{"num_key_value_heads": 1, "norm": "layernorm", "positions": "learned", "init_std_down": 0.00218, "max_seq_len": 512}
Each number is 500 + 40 x the weight over its row's rms, rounded and kept within 0 to 999. Layers, rows and columns count from 0. Numbers have three digits each. The size before them is the row's rms in percent of the matrix's.

# o: layer 2 attention output (transposed), 320x320, rms 0.106, rows 60-63,123-127,187-191,251-255,315-319, columns 240-279
# v: layer 2 attention value, 64x320, rms 0.107, rows 60-63, columns 240-279
# up: layer 2 MLP up, 1280x320, rms 0.111, rows 0-135, columns 240-279
# down: layer 2 MLP down (transposed), 1280x320, rms 0.0896, rows 0-135, columns 240-279
o123 110:571414518493483580513504512513460602560459499526408504528427489462476469474526511519446487469448506491543505499478503488
o187 102:473453508477511492426515427496498437464472497458475559461504488494516425521558571568494482497522462484530452510489485543
o251 101:443480446457484468503500547467489480494513519472571486523535606491540521486541469485561391413490493538511440471515491489
o315 104:552543577490532503524460417541454439524503479500548503482460469487519497548566451425526431485537489493510456527453457476
v60 102:520498491568469490469470436492562484460467533455503533465495511553475455505442462558531474488498546479517507543485485500
o60 100:506480499478543604501582505480486470495504464599439487507511451488537560430478456471463486490462568576455466480447568474
o124 107:493419496466476498411462517470513566569521411519492466530511502499568560506552543467493486573523502544487543490551574480
o188 107:533544554535464531512519488493535490453462511513475501496517476452456512556522550488464470543556444496525521533513484476
o252 090:389492468480529554569472502481416532515470457402509551464528472527443445476453516561510507423435495432562489477513455514
o316 094:498493479461551457580482496497502565486526526500512536505466454515557419546567568534541536551501419487494517496435506498
v61 097:462453569447534384497541535487529499534519516504490512469497565523500529512552537529613493535531548523487512470532524525
o61 086:545388483478477562525530545522517494516517486446504567510484476548560490503458540458507479437518438453541486532500456475
o125 102:544559516562575522499485434504494514444536487535562497585429451454533474486525501482430470412458497506502516539498420478
o189 109:473479491474505498510453516514505470458407449533437576424548548462531490528496438422469488545448517472463445547534602552
o253 106:413540483511505471482498477476496484509570494434580504467571532581452482478518533530460488600507529428523497442473480465
o317 106:519519527504447529542493442530471521477453543457479451522515498471495549531470513535492501498523430561553505501510457467
v62 106:494513507527500455551517451469457525512490475504517538496513528462480579331438557441494492547541422511481515450418523489
o62 095:473472475505552522537500518437566505440550461539444444406517525475437492438521455495523524560506543499463529494474535544
o126 102:539490537566489554494460529444442468518505488510467549530516515596512483638518566535444534482417555530457499547527540471
o190 110:514555465508514496445495525543535485504492416492540514525479513550520470546460450526440585454431523511446500506513505536
o254 102:519397423458483476483470477517504438537487505491510457568473451478545559564529540489452478536488470478514488536508428474
o318 096:524509548505534501506520474446495551540536520509525526467516470488445466507489484474549497489470449462554534559516391504
v63 109:523476514433455484536503522516481470496463593459487557496518531494491485483549494531583531413436453539593481566581498514
o63 098:500467509459537478536508467596517449537508533510531488507527506467454522457530551505514481572516560415393470516532466524
o127 110:515567499568464505445551453455446520494534413523481480469486391483539519512489510422462457453518495436510577505455568445
o191 106:517571532507510448495556487518511528499518487514568530556493487520426483440501458520477572492581465488492525472502441489
o255 089:467386465593463533517502486442414531509501389436436493463488550561514546515481575455553489547460518462519548468426475517
o319 095:479491492487533471464528578412540515451493488493464447480495565471502427546483461491453523437471501498438455531537504543
up0 098:458574522429507532469532524525453541504494505498520536525502471568528492471479424536521463471466509406487439504538480493
down0 100:432491460455464508477561526507538449510533550533550476516512452553508553480525492572505481469535493497520471491515531517
up1 090:505495478434506421518556525497482512517534498446527500481558401506498449530599538526479481550502474448502450497463483504
down1 100:522486519467503509516472541454479526506510493555512463497511484479545509451528512461533550464519556523527526500451478525
up2 100:451500480476493524560555518522485551473531484583478547493408524560514500520466516497539573486510501475449553475495485436
down2 111:478452522491445493486467450548499498587439535516474529457564497539475477534522515523493495512552465491535537479533558580
up3 090:555463449576497469530478444539569527483455465505487400508468523473460485451500526520437527370586492509505541596547571507
down3 097:461452589521489474523463511471515468486593518497602554439506500448530455481569470451515486505458507517488474539473494547
up4 098:495523457501531586479532497545535497514465549485472456502492513505497462482526429521511432454540529429531577510444530534
down4 093:453433502524530482536449520516488537465494426488359436438549513470507528499475496576505496563518511509471510437492473539
up5 088:509507478463471545477466542510524472525532539572499535501470526532502514472425527488503443493492482432548453546526439546
down5 094:507493492444530454521530536447521501448492533524571478391486506482490548454536437464410509522434588475489451524513474517
up6 093:559377519497519488519519515491506563547531495536490530527507535466517494459581448522434494526552515469528559530475467521
down6 100:536399568531564511510458522443516546562519518506478487515480474510519452481460430555595457510510571505558528593458546448
up7 099:468558497555571524507501429536461534489510489579571530420522495456491512436453526476555388491508454496517499510579507513
down7 093:510541565546507505474512531511376548459503516434469511512498503499488476482465551552399529546488560458518485491491546515
up8 085:515479552439478526491472499507495584549456541519561566495465511553495530572543501508505504579442430553551510516490469592
down8 094:540541435523484500615543444505480380522535538415455475498556493490467452491483482554504520515403467518517456352498553449
up9 103:490537508503555494503462514539547408523414507544488566421443536561570503526475523504478471522392478520531461503428473444
down9 092:500453477563488544538546555494478508505542514446498458507485478494465491493443440501443586493487528566525510546470481446
up10 112:495474529560512460493523486485511486506418459492527494530473489529552447476511470517516437473397446520491433487449491518
down10 094:455467535566470529553504466535507447519532527453502457516603533509448518515512486451504539552581535509502538400507523413
up11 113:483540512580488476457533488502478497481444483556442511477474524428538539479484509531467522485510515417525490477514497534
down11 101:524482410559437543518458513526485462473500528443605449483488504540491452484527465492491487490539504546510496450596521527
up12 083:538472462497549490484447509499534378554495444441534504525461459472517445525522461486494445478448468410493490464484495510
down12 103:586535549505490526529539493453523497487525444526493517480521494540416490486486513476578509541597543408495533487439504514
up13 089:501541499591493517487429514529467509553517452515472541493482572464491541446435517478442486492438485458494606548479492448
down13 104:491564564426525436543558576472549510531486501491485441467466506547540515498459499512495519579470419553516418497495466535
up14 091:564533515444512437441470527477456464520460527512646514481502538489522446436552422518472514489554490571534527503457538497
down14 095:479442484498491589524558529503529430479502533472576528517558504562556444472517547432494553466475527503435454459509483492
up15 104:537554481498516495523509461555522480504439519487455528497506534568498466520512444461524492535523528520470527396515403476
down15 102:504454537492535473508514502465537556497572500454454472412471444469442512498467439569471518555528458431517541524524524512
up16 097:539540497606514513517482430458505451453488464437484521489516404540461522477469559514504527591502481448543546476489586474
down16 101:485515554488510488416453371544559502444494529522459496477550534456537592497517475485525516465428468515445544541571461536
up17 110:510470470465508559505565525412490539515472480510468480531539531499460559490537509513521487540507470453490447524466447501
down17 097:546516599490486559517506469506459467450506494488490502491452468444451452457442516562546520552519489480525513547411546518
up18 094:463536498417521590474451447497528556611503566533478530470444455529522441483503498508545491528531493532410489539536442503
down18 097:560525549477601489483494513502544518438559479517526486472492466531482404395463490456477518477503514547511497459508551539
up19 103:524588479452525556495488554498476464448482523535508508500417439533487436532479502453474456514561488506493467476509549477
down19 105:506454480483555571419534506463512463578543578454592500504498496477502468539553472558477551459488455489492556428466459472
up20 115:567550514461446558526512478492529596494485449500530393437484483513531491437567545560486483478453478490448536492488507538
down20 094:396533497529460457412490496477474404440530519507538542552466547525502495542385487565539467487603521525432437507479503440
up21 096:509525494542408518599487476506468505537440475535497509452586509536513497484500467493482440409438505534552483495502408560
down21 088:528441454490563546487503547500424593474562429461417473517507513432425507498466469483559509547501453413504514531488524429
up22 103:456499499526491473502510500455468555463469471462485509525526535583497537475543467525535464491542447458557532460473493489
down22 101:456580566574528526473521559517488503523480570472558427486533471501456446498567464545472490485576452493498510510545491547
up23 092:521534465447478502397482462611500501536421505557510502538459568485538532489507522430490482469567477526491518505506482639
down23 091:498468499480506527490420523399521534503585600502460466402575459441486507572572510592516539521439512563471437497556517510
up24 101:557505464517528551482434492503514446513554490535484490514518469486439575519510493468447480486476520444515457557460458547
down24 098:423469467539499462498558541529481491485474548456482413490518492584569462553498503482478462538494579481502549490530485510
up25 102:465539509561499547587499521534521536451497451492484557482563468513544504398578529496481504488556522499446449509450516441
down25 107:475460526473502482523577503576461524478547560438541483421482510469468477493458451499548575571493478477474464492455553594
up26 095:509522530502495457455554526529560528515526465524532546496493494558444480551485559567524505525467553497443462510520478519
down26 094:474478463449450514506517514500503489415444520539529506477600455503524477484508522546501480491445511563501535513478530493
up27 103:491485473508451481510525467464513509490513476544510527498513549530567552459523592543499567476478510505551487477535528507
down27 097:464513548547453499467530510471492512500464541487492532507552515464482457544486544482537512572491468431461492498511467467
up28 101:534535538468519522480492516506551564486479481547473525479491513543525539511494486498558560463532491480496588608407569477
down28 103:507477519459459487468546538478455468523478442511483514512491447502525492500508477578512507567425479448492507519507490477
up29 096:565502505561512526437532587459499585589511510536511489491522443532548504553501402443517507434525579532513473516523502519
down29 098:485467531448528464431441455523511469574530494515533575469540521501492547498527565627447476545484461473489552574523524381
up30 098:559543598473519511534479500556469483480500473534460571508511505498506463463477461491549496455533490581414488448592487520
down30 106:513538447559481523459572489498513465502505548494529531549525549553443524501598491514444518507462540460432526497476522500
up31 109:498471503461484562435437542478516563532509427480474513487467510478448471527473512555559505488466507515453529476524496526
down31 100:485551547490537467635431503482483495531504543473481518514509462492532509461456536463511453532523528540458540543579515561
up32 100:465539514486561518460482518505533502565488447536456428484447449508522478462422547498533553521502513420550499554467494464
down32 103:571483439457475568526501437487483479469455506566467538467555542447444492449546531504473423561523458538510551454491538544
up33 109:542499425583490544500516502503539545475476528475468488453521594574560468539470552436537538535484483520536520494482450490
down33 099:497487558413516527399467488471554501523546561513530482577405498527503637495494481523527575455498470513552500572494565520
up34 086:492520467537439527475416536486502488482516475527461488534550482437555541485484454539485534477480543492500504490460464494
down34 094:530500539510519567474554528455466552505513489533453527538517533501478553414544558472459550509455491462488574566521473510
up35 091:488553469461515483464388476522487499490503566523477538438486497585509542498538443550481511429535479544611600525426521488
down35 093:533503550546540554511588552594495500540401436466546517534493488509446430514462500502504524482564526513487507510457530507
up36 112:508492466515444512447474501554474531475451541476507507465531544545535489528532554470490461480437473505512544538574477584
down36 106:537475498477482502520450506500507525501498466507507517392521556470444513553493448546526512523503525608447514502419528480
up37 088:484460475505512462537492488555506485444517526536595548516501499515493553496488471549469455453493416545452497473458512492
down37 101:491522417490454504484452444399550509515500483552454496513478497515521488454529599505471474504468485531488470503481470539
up38 093:517538453474518500489503522530479460480579486442487539473505522488570481518532490532505518487485562532465495488487548533
down38 095:458473522465528516484491519575523554545492446451516444508433411474468520497529473492478430570486482505518511539430485437
up39 091:491538519496479545464516512455459493509524559506433570576419466441539554535528481457580592474500579475472462495386521584
down39 104:529509459513449445493531467471409524511512527448412538487500519511472473455494472511509511529479482481491447549443515550
up40 101:507465573567469497511472542491464467563489447507442589527463428533500419502583541522534452520474473538516522517442542523
down40 099:392545552540508504585564477454479537494501467455513476555556550521488451465466460550538466502568571490518493469492508472
up41 095:524463497496566528489510468442579565515517512518471503468526450455451550523475441491531533546527540578487503532508478514
down41 098:462434519439469530602562500495469522479553550468489518563555447485486480493475475484440458496602485519518536497475515502
up42 087:491455511497516458456494481588530537535493538512527472513430562562424487467468472546478470499513573449515560477472546426
down42 101:542502552473575528535468471490447419554587447489484540554475461512500465512548490484529501467517449465571539556539510472
up43 084:555560506488483407485503483485496510505602529540526497592463541472462430514489538474533539463515538456603435537540544517
down43 100:483514512493539484560444508458534492484451487448512480533535484539487513582499464490498493532459448491493540502434504470
up44 089:569534469488517559447599527549450414528537554475506518536469481408451494494504435487458507438480466450531496543475542537
down44 096:568465454505482484483489478514474468527501457496502553463559496471485523430498498589476438512402500474511473508540589448
up45 095:505447508504510504526533561548535461498574493503570469436530493508477485438526505490468516476559504439467503464424497496
down45 105:519505506471504441496455486474507501564487426466533505442501518470473527532523563508468497504499520518532448467494465495
up46 105:509540455525516496521460510550484504495519515554597532511469492460507547440510516594526493479471490491514535465505464472
down46 103:522529560526561471520517483525525510453539489538438570519600493508472544401378454491514452534493593534546498483528578465
up47 146:543516532486453430463517516487511543475502475515461566462524537467467499524467481406566519479482468516503528543495480469
down47 120:473522502464540434513500430492514529527539480494434464488522508597522537550507544478448414500558567445483455539460522526
up48 092:448514506427457491524473530467480471456513455492551451494519531478578568487520522558542491503424517501456438515492576557
down48 103:466550508425496483440496529457476475537527503523558566440492529536544479454475566457457486511472595474464466449450511490
up49 099:568456536510438488475547524502577466464467518527493434492530557543485502486413406583523505473440531497526474507451447484
down49 098:500515501490492468459448583468486503541510517555486548555503519528516578492525580531550468507501464480483537467558472484
up50 089:479476459499454412516516525470437509544489517534483473497518460527458561481389485444525469503505484478552546475504558532
down50 096:510505436535517543401480482465545473523534501532485508509541497593494459543479522452574544465518550425520505469486519490
up51 097:448571479473525494509494548498452544513501479474473537517475449478523581467537481487380519510597486506429498447524507446
down51 094:531537462546506454524514556529447436459542501512497480512500461522480502533465467534476469440490486526494557573611455502
up52 102:522451569461561495530488538415454532549521512490536483467484432509550485499535489536480548491542498535520479482560526533
down52 098:493464509511574572576487490446563531463475575477450487571525474476461492473459556479513477546428396427499477478436473477
up53 104:480518432549519543512459450453502465513555496501561533450512472476479571538491538501483460514499508509596449532505548529
down53 099:472498547514471508510542479540518482511432511483482422503523532527536426418482521460516557472425492500470443550528520541
up54 104:540485469493454497529517491511497539540559464528448543556521527518513451523557494503526499449475457468495511456480523564
down54 104:472382401537468475559503508519539512522529516495487587509522457475421483528497421483523452476476535521552498480466502434
up55 100:516514518518525438464454520497595539459452471532463504476535487524453466498493497489515525490526518512480509578512458498
down55 106:503518484567519478416560483533470432500515510477524481515496454420538504477494433583482536495559487489533519395561514473
up56 101:515489532488493480475479517487461505604626595540517501463511443505537487474490507506524514496483507516443498569401428446
down56 084:528515516486486477512476504516394520456436522594469475511503556576503509495539524503490429473463563542535505519532532481
up57 106:519502478477470481568494475575517452506475447447547557477513515447508586441569522535540490463404509467459492489484542525
down57 101:481515602476489506539516435532443438503608535515511485458482394499531532445489473510486526500503524567518538542462524499
up58 102:472506541523583455503443515430530501416509483473543495429491497484486453478477468501429505452578454506482471498437569423
down58 100:526450503501446530528512554489466513508555520560455498516480507531530458549483456439499429475535523463467489468545520492
up59 092:563523493513519472463382475596480479448458494478541528499481475505442408556509476465537517543530491486452516430508486500
down59 095:517494479531559551502419541535520505512523537479538436531514529500494497521446565511580422472497510511520540519495550439
up60 089:508507454567477509473545489495436495482489560517570483511517506523572503446505431514485506469493465497450418586417468526
down60 093:531520568469560418473541490501484504460507536512539467522513546474531507472490547562459526564487498537477500595542513504
up61 091:526483505540535548450481554453564514507497545495495457448508483509464484525513419595562472501543516574480517509540474489
down61 101:556463507556479479465452437427500512554475508478537458510511501562472518476539487588561488517485498428520521476590509488
up62 104:435498556462563521520499458491483519525494482560515483535452435559459484452485463564529506595546529464534524524514507472
down62 093:522536516497453461515500492536505481445475424446471533459594554452444498555498507525488509420508467590441499459509444517
up63 096:534480429511467530489529454464505469428373394519503537501529511493514442536483501586527531487429432504483456476499553485
down63 096:474545600466521454592511439530516507505499551413508490485505525477437536495492450439436513520477532538436540539476550485
up64 086:508505495502496485492503530453536504514553444456505491493574457539480389491596475492524447557476498446488499603524475558
down64 090:498519429613499486502510545502547496466562540441518492475427507511570475489441543519509476464515422503487499444443602518
up65 097:485512529457533475446504460509497525495447568496479533513451435561435527437532511470441445471499496457494513482600456586
down65 104:474496576426556467469494542444518449509497465480461465497476461506456555479531436489492571539469548497519517462511547461
up66 105:547478519523524520498473512510584535483516524482466461405464463503453440473573542510529552443515512482603434429519538530
down66 114:518436520457510486537535534541454530486475491494530472531500540475546501527512574445417445561485520530498573418437485510
up67 105:531479545489548493519522528515487474454547428483524425508524454445440459464464553452495537491538482535512474488542500466
down67 103:499486432447495538496447565516413588495444565563489557530557533572560622536561501463519494487528484521550540506444533496
up68 106:479477540453456479534526520557504547571495559532514481446471472532640390493547420541454496447520479527452480527421479440
down68 099:574531505548522475543418466543559548507472467465490497483477578604515494517519515481467454460468499524521513529558542485
up69 081:516607543473474578476429538484436523552529535534498451533521455510505510535524466438447535500520527578513528534517556532
down69 089:484556491507509528519457495498436576555403393576541521520439517471498492486495526461407500524471558554535475584507480480
up70 098:540475439500446559471509523567540523525512456524552534473493558424531542523538482489539421553476514476443524531493503452
down70 096:453480537450518510453433561531482494518578553497501401481442515463524464489500520517497485502532474493461426483428557502
up71 093:590481490590447504499525515547466510513572516594441540506473521494466439558491520483495517452462420547556523483533502529
down71 092:487586457512563490551548451528541505524435528526536445453441475479543486528527538523488479472564465521549494451489454536
up72 102:501483536445510489546559412529536484459462521458463492470434504507513474457461501493504525482595478526513514492485473493
down72 095:523465494521497484605454442479523525499504442532500602523513539485479561556574535477515491493438545468420484437449510434
up73 085:446456506587518525486483524536441463473486417461427584550507514574523540519500464432529509458544461472494478509481539554
down73 090:498505490552503473483490468500518477509486473578478518420606456456460423520440496526484509504513515476476572505460545490
up74 085:469543510485444478477504504494458486462433518481546438520452578502468465525489505448496484512517507472502496488481464507
down74 097:523531499523500533473567467478507500588490500516514486517478503502537398548494549464526476499439497519492493475515513503
up75 102:459502508482484497434470399466504473526492474563580449465414541484516510568530527469553504615512538448529446480535490560
down75 101:553455471543588485547519539532479542538496470439467543455521459465543490533452415497568532530556531504484467479476405437
up76 098:482475503510579507460550401564520512549441527453593435502524494517569594479527426517496498483514458530462563549446476520
down76 099:454468565471561474574532457474523544397490596488487440563493524428541448461468549526494483554430602510493503475500504474
up77 100:510497499451500444432552520503512484547467445528529509493538457526495399528511512562492547444498470455458460482548542504
down77 103:475537540463476505468489493496580504528521512464491552489568580577512513456552478468545451505529510551526502444486512508
up78 100:482470467558515545458547510470499518473532482561532523502579499481466422495456545533508447397501477505505473404450466508
down78 100:553527465493467464472500550498489484494474469545480451512509502508475490587530451481441454468511434491451528537471471549
up79 102:450411505497495502529530461490489489475477520529499464493456512534500547504570549448516519527482610426492489543580495535
down79 100:516471534478510456491469470563540596442506542469466504420533495477455542475495554551478491542450556424530478467590499506
up80 099:492489567406526489425496541592500520489493484479483541521583480522545568503545523516514531518587553515506502553458541470
down80 098:442535486486499496504451413432500476488520492557484463544448434475462483523469465587506472477511476554510559433596445519
up81 088:540502483473524536514573502521493500497540525455409538484481527449458531500549449504441466419511477477527520538474534537
down81 098:505457495448539547441482482534572562468474495515537500469519574439526458529514533451549488519527478503518503401421481465
up82 102:510496472499476509449478522607474570506542500549485489484531486490513506519542522513498519472469491528490505500386607539
down82 091:516483516546591536497428472474555467496501471479485439492421562481505565513464441539510557473495511438536528453527432469
up83 093:483511520515493451578542598521444443444516473449558572485547563479471463455574447450525531589509485434479533568538434516
down83 101:431574448502480569516420416533493516451491515518450507465439518485516468549504552493488522404471509455489500465458562478
up84 095:540492545449480428499462498517532530517481490563521513464482479487487535455534494448542422497481555542463498511498570507
down84 097:452465500524448534482493488509497473571527485537446531512498479567508537465478457517632541537559501509487477537510492468
up85 084:448425571585535489533509458526515495532439503482511563480555468499440532468471521463446397449412442540483499427520449553
down85 099:512542525469524436551516497480506572507441475528541520513499491511443517519537452472451514502446505535549492426550474522
up86 101:589509475428503482511523451497505476535496518518547479517525405495519544469554445521489438376511527475481444524463500489
down86 105:468505515437489447531484437536539460486478513497549437546565516447484433466479456479379486481488491514458445509450519489
up87 084:519479525502544481558509489464490491451518525548454537489500531460535487456574496518551517528584531526581495483474491525
down87 099:472489464468530501541434478533542500511526466507430546532473561517440488511491526480571456464493495526477481519506509469
up88 084:522489507485611486532423534449487496487470524424459460537491508516535507530501521514520486566450529522571527456511495508
down88 089:542494475526414472430573548557489490472542467512481448486517513546445476504510527522480574461542505486506509579536535498
up89 088:434478520512508569473525479517560498541475518483531495541490504494498493482502461482456520440536439561468439522446442511
down89 094:563500462504459435523560513515414578503465530429578520442511491441453537529509532572485548458475459433528526495510547529
up90 099:495515433567466517460476485439554472517515534501496521469468523537537483410532534506576502531566462460544471495478528544
down90 101:512555543531449502532478508498451522486426532546491484518486514566518474501410626531449461507520533491569498535544498465
up91 112:527524513500495494465483542509534475482515496556487593455476516491492509439503484496516491534480476513533498510516534456
down91 122:586518446483477423478554533545510469484453533529477526487532536535470562515514540429423536472469459499518540491567566464
up92 124:515488488544499438412458545461497548496529558493567538520474514470479540522489424469487528544560470504544535518483461499
down92 119:412533614514518530531508513516459470477495580501515557514430494452519424520501462513483558464531528504554481452468431530
up93 103:505428471507477551524597527474488481518527506516488445546430496544489459544453389504491565493453473516527491456503548439
down93 094:538505530569521431537511472554458487519460493513547536408540482488501459488464443456602518525486394447502510500490470540
up94 092:457482560496454490562545543501487511537497461521479470545441468465426556540522523561488504493545513484442499535450526535
down94 101:467474457476519488516512526443521552520516490499501527514484530474494464511525457529573438494546482496496469515487536463
up95 091:509438513480518490466548500444527542498479554515550475543530455597496484510524545464555541467491508448449480603541529469
down95 094:500484521475526438478395530531484425510536525469462496531509471443518570408529493489420501514517459523444502428473446528
up96 095:526440495482516481507486518496473523491522532502514461495486490578489523488508541451471589543487475505568500528462527469
down96 104:473497487464492559426448457545548499474437496514602545482480488450457553522528455487615548528519491522572480448462465488
up97 092:494478554452507498525521455500563461464489520452519459476515431580471503458498492530538417524535467423521444535556538485
down97 099:523542510520527462507524474520530532529481504535539507555504435502459504545514553500505547512501573441485528508473522449
up98 101:521469531490555416496445578516522473534480480470521481471518599502463471512544583519575446483497476511513520486567523558
down98 107:477528446510521435561566472477504517524446465604475509466481539452545506580503534500543516529519467451495491542532493529
up99 103:583457518485518499549529523510538554595485510519513454517463484468489493421563512533512492576569559501494540471485567449
down99 096:473484497460535551483497566528427544490442473573437488527440491540477576501529412457487486452436486495486484502440488486
up100 104:510566547554523477451506563464545455461451513525542438431527539541500530457569503506449508430532538489548499564508525460
down100 094:469453495543542503435526460452499508529585487490422558483480524462570477491580507541458437501478457496518514470501478461
up101 097:440502544501471527503516467535517500477530500572464453478494550437454473456473500457552545387478514546518433507461446499
down101 100:494485589519514491520457489437483613446490421395509538525506556476556463479479580602496542494557470481421451482545474465
up102 104:446517514507483532505461500516443505511520414525503447548491486509463500498460502467520534577477428501482482517488526515
down102 109:519485508429505527489448455501436476494562443510533545399477506498527557476550459504479530493488494480539513490425581518
up103 092:477551434587500501486474470516482457453560455543587499510528529479495544524517553431513491507540494508431497549445523551
down103 099:517488507510525465540480487469563510513549521526475457465487473482480582461527524495425477456466488567477476452439503482
up104 101:504522491516480518558496516531509553467441493470484511429472517462485428538540467579526540516459530579458491505480529571
down104 090:546484514496560518483493561546495518542520481498488562571526527469561573421469525428565493453479500462481545518502494510
up105 088:450447500574498521485526450451564455570462484471534525547530550457472539442476506490610501538441488505515519440551499506
down105 101:472620548482474485521514514475430551505509499561471529455456525481503424564472450439427471473536496562472512478461512503
up106 100:495523565589463472446547446578475505503515491523485516514512555494458586491467469525518457548542463477527529528462553457
down106 098:483446450509481541514414535419532542407478510494511512497486542455559431550498497488515519438463477589465456499492451500
up107 109:475503519520527536484460532497482522519530484505476532550502461496466540491459495478449552505586488604500463492427439486
down107 102:589390486465455492546532459516554549507529437425498472513514559485384437543550544458505507476454529571531513476442490443
up108 100:546496525505453560528518417493390495499527496508472481473503493527555459483470485460548531459493418539551472495478511542
down108 102:473506495500446513456475457426536504498520475499451417467517535530486523528521471478550459554553549429543450543556440527
up109 088:475557536540475496470510510560525511528508533517589529461493522461516473477601511558561494480529448538557487420442525575
down109 094:495473525501455482506557441488540454518397583451520446418469482593504525424587523472498470511519494445455520568526563436
up110 099:560447525526551488473470514417492503430445525483512481530459452580455483517502486522470457478471543518508560458505530538
down110 103:518499486499538551510497541489590567528434534473484491478551542522466498551428484500464501470531522463479489528481502476
up111 134:553557442495508515543531477472495499498500508500479475511493520538556477567493490418502472461514470555539494489476365520
down111 106:473498500473627468471520500554453527500488542475545466495534457448471551473455577534481535502525470484478519472533516488
up112 081:457470399490498496485500527570528508477494544520494530455514552635489499576490461510472525417448431481547435473509468491
down112 097:509469492510526487507490522493538427524501457499540423501437490450519443586445457495541520446509553479476444497535519451
up113 103:524540447543541482487488432484526434471451545461592460438440400455460461513519524517479538482505470490561502513495541554
down113 092:533499475464497536443556463491505435478472486497497517547541497562513498479486519460492487493503498481476589475457410425
up114 114:448523562487505482517494552411505543516465468496493514501545527484486486515482480512502527475460478462573485528516425511
down114 109:491475513511404484439469460480464379460502502512518468425519487512523511486511494470475497431507454500441560421475519563
up115 096:541469497452573469473473518539514472552529440468546474535495494522465548491496524612462385525507467457454422557469563534
down115 092:496542562527572467526441504527538479460471566503516463501444542560528465552482505525507545514516485561558544458517490443
up116 114:456477415441563535487530512457518471492459489502442515543566454501483495490477577464506482437506522545472388470499499501
down116 110:450499464538525476569479437525487482566616479493555506431467459512588460410534560500476558555538503495544471549523489501
up117 097:432501537501546483525496518525423443522532532515549471468421443445454568502459487567466538503471513502468422505470521587
down117 098:433551472457530479560494509462482534504499499557525448573514522481432513589511530487480466439515467538496427474432493437
up118 089:505545539547462541443564510572575528485445557481475550525530490497490505528534437507424522479480489534522537475494530518
down118 096:471566432489546472487583506519447461529471498533555513504482552495496491531459543526507501515517444479574480476454486517
up119 100:519535544506541469445510465558515523441518606525477485632470516493532471428514541454590568492496573503388513566486532522
down119 095:470444445507466511476501504539495468506521484506532481480491476510532514496580532494472502429507444621536446497547480486
up120 082:450529482480524525472520495454597438484478482494563511513469519491512450531521528565457490476567510511524471465487501559
down120 092:548500447470517491489407558523469583524540508549498485507500482532490509447450430474470543514491463510478461521497481531
up121 095:522450517501553500494499484544470432555508473585486518530512508586525535551540541526514475542526490500491444493481536538
down121 097:489526478455465527559571503466432511534546396470505479499465480522455530498571481356546532430519507503550473510582489517
up122 087:509570455598472480483515464504539504475470423356522536561503467460582573555539526514516497554537544536475486539507578450
down122 095:558496490527499576496467557507468479520551516545456460461533538545505602588478502532455542511472536445485506518555553476
up123 083:509511527481477566486576502484454467482527473496491545503563468487526584500500489525502531464544466476460536496424505529
down123 096:440532479516462444487555498486512492489535477527530483578522482512476458512424488580501461572593481439495500577474450496
up124 094:522450463446546592553464506478448498552528582525566481540525486536485502466497468528511524537563430491520466495494514476
down124 095:419420469535494518517492549577458530442564506567522537529509464450522501491497536503480516486430443461505476443503524565
up125 083:431509538466498454511523518492529527464532514467540537493505470515461480488428502449556498503544498493508474482544510522
down125 093:444545481478499499450521549467473440481489522522513448486501512454540496492484535458482547480557572488474484544457499475
up126 104:427503473406480498473543495470473494525478452474514572444588483528480505508469577453492508503528515506440517507487517518
down126 094:537471507445517472533450491559507462479511523412526551567524574531458555525509514527491487523546473501528470437406436437
up127 112:472484462531550549419474415556480528537508496493429521508491561538513535493477527458462475464527452503456435489518481503
down127 106:503463544531536449465473420545476514495504528521465536428532505507524534509535500448504562503544542427487448530510485507
up128 093:530562484524506515510464534498509448544506523560482459441421501491435544458494496530500518468513480479496536515534584536
down128 096:565499536481479480493490530563516490527502513515445558472557487462542508472473496492526468481437587415474511483561503486
up129 085:433489587534438561425545556537528526464468488498458444432539484475510475414462471480527523495493536527556555525430530484
down129 094:505536559462503525421487446518485518468539477463502546599491437494439467522538497538586549551478504552417538429478455501
up130 099:449469493525457556565526526485470505466506549553521418574507508508519536482542454498502510510490527556489538483463461506
down130 105:417504439573511497541579549528550456464514488483488522530526513457491450474488509464501521501539510502509516516439446579
up131 097:453506500492473511594498473500483557536499582496544392507479456523459495478530506476481536540553509529507568456452460529
down131 118:450450503477418489561539456569413540447464554504494538500517425526487504544519512437447501451552492437495515523439456515
up132 109:530513474480562495452492452513457487487533456477553495516480500421435541495488458562490424530518428468553487485561534438
down132 103:522522537479489494545524484516494491499488504469512441523516464438504428462524467538499553452482561522576569493520421503
up133 099:596516457519596506569511491497480546425490489523508503480494492443496547457475530519530561510565480478546461518515527487
down133 104:427518518570550507513422508536552522450464523505507505523560574555493474563503534479416469517492559510377478493439571407
up134 096:535480376516504523541490475526570513421470481478481559512508474453506539521558500470445602490554603473492536546458495463
down134 099:580475571516502532487505490465491528537445491553545435483435435591482522446540458438585445479476493413510537504474514490
up135 104:518445536532468521484488494553486527489495512556548531459482566468556555530496516528526533447471467458416477511435541548
down135 095:563454421484503524507459479567541504528491477464430481466457550505447596385550540522483503568492487480518479475465410423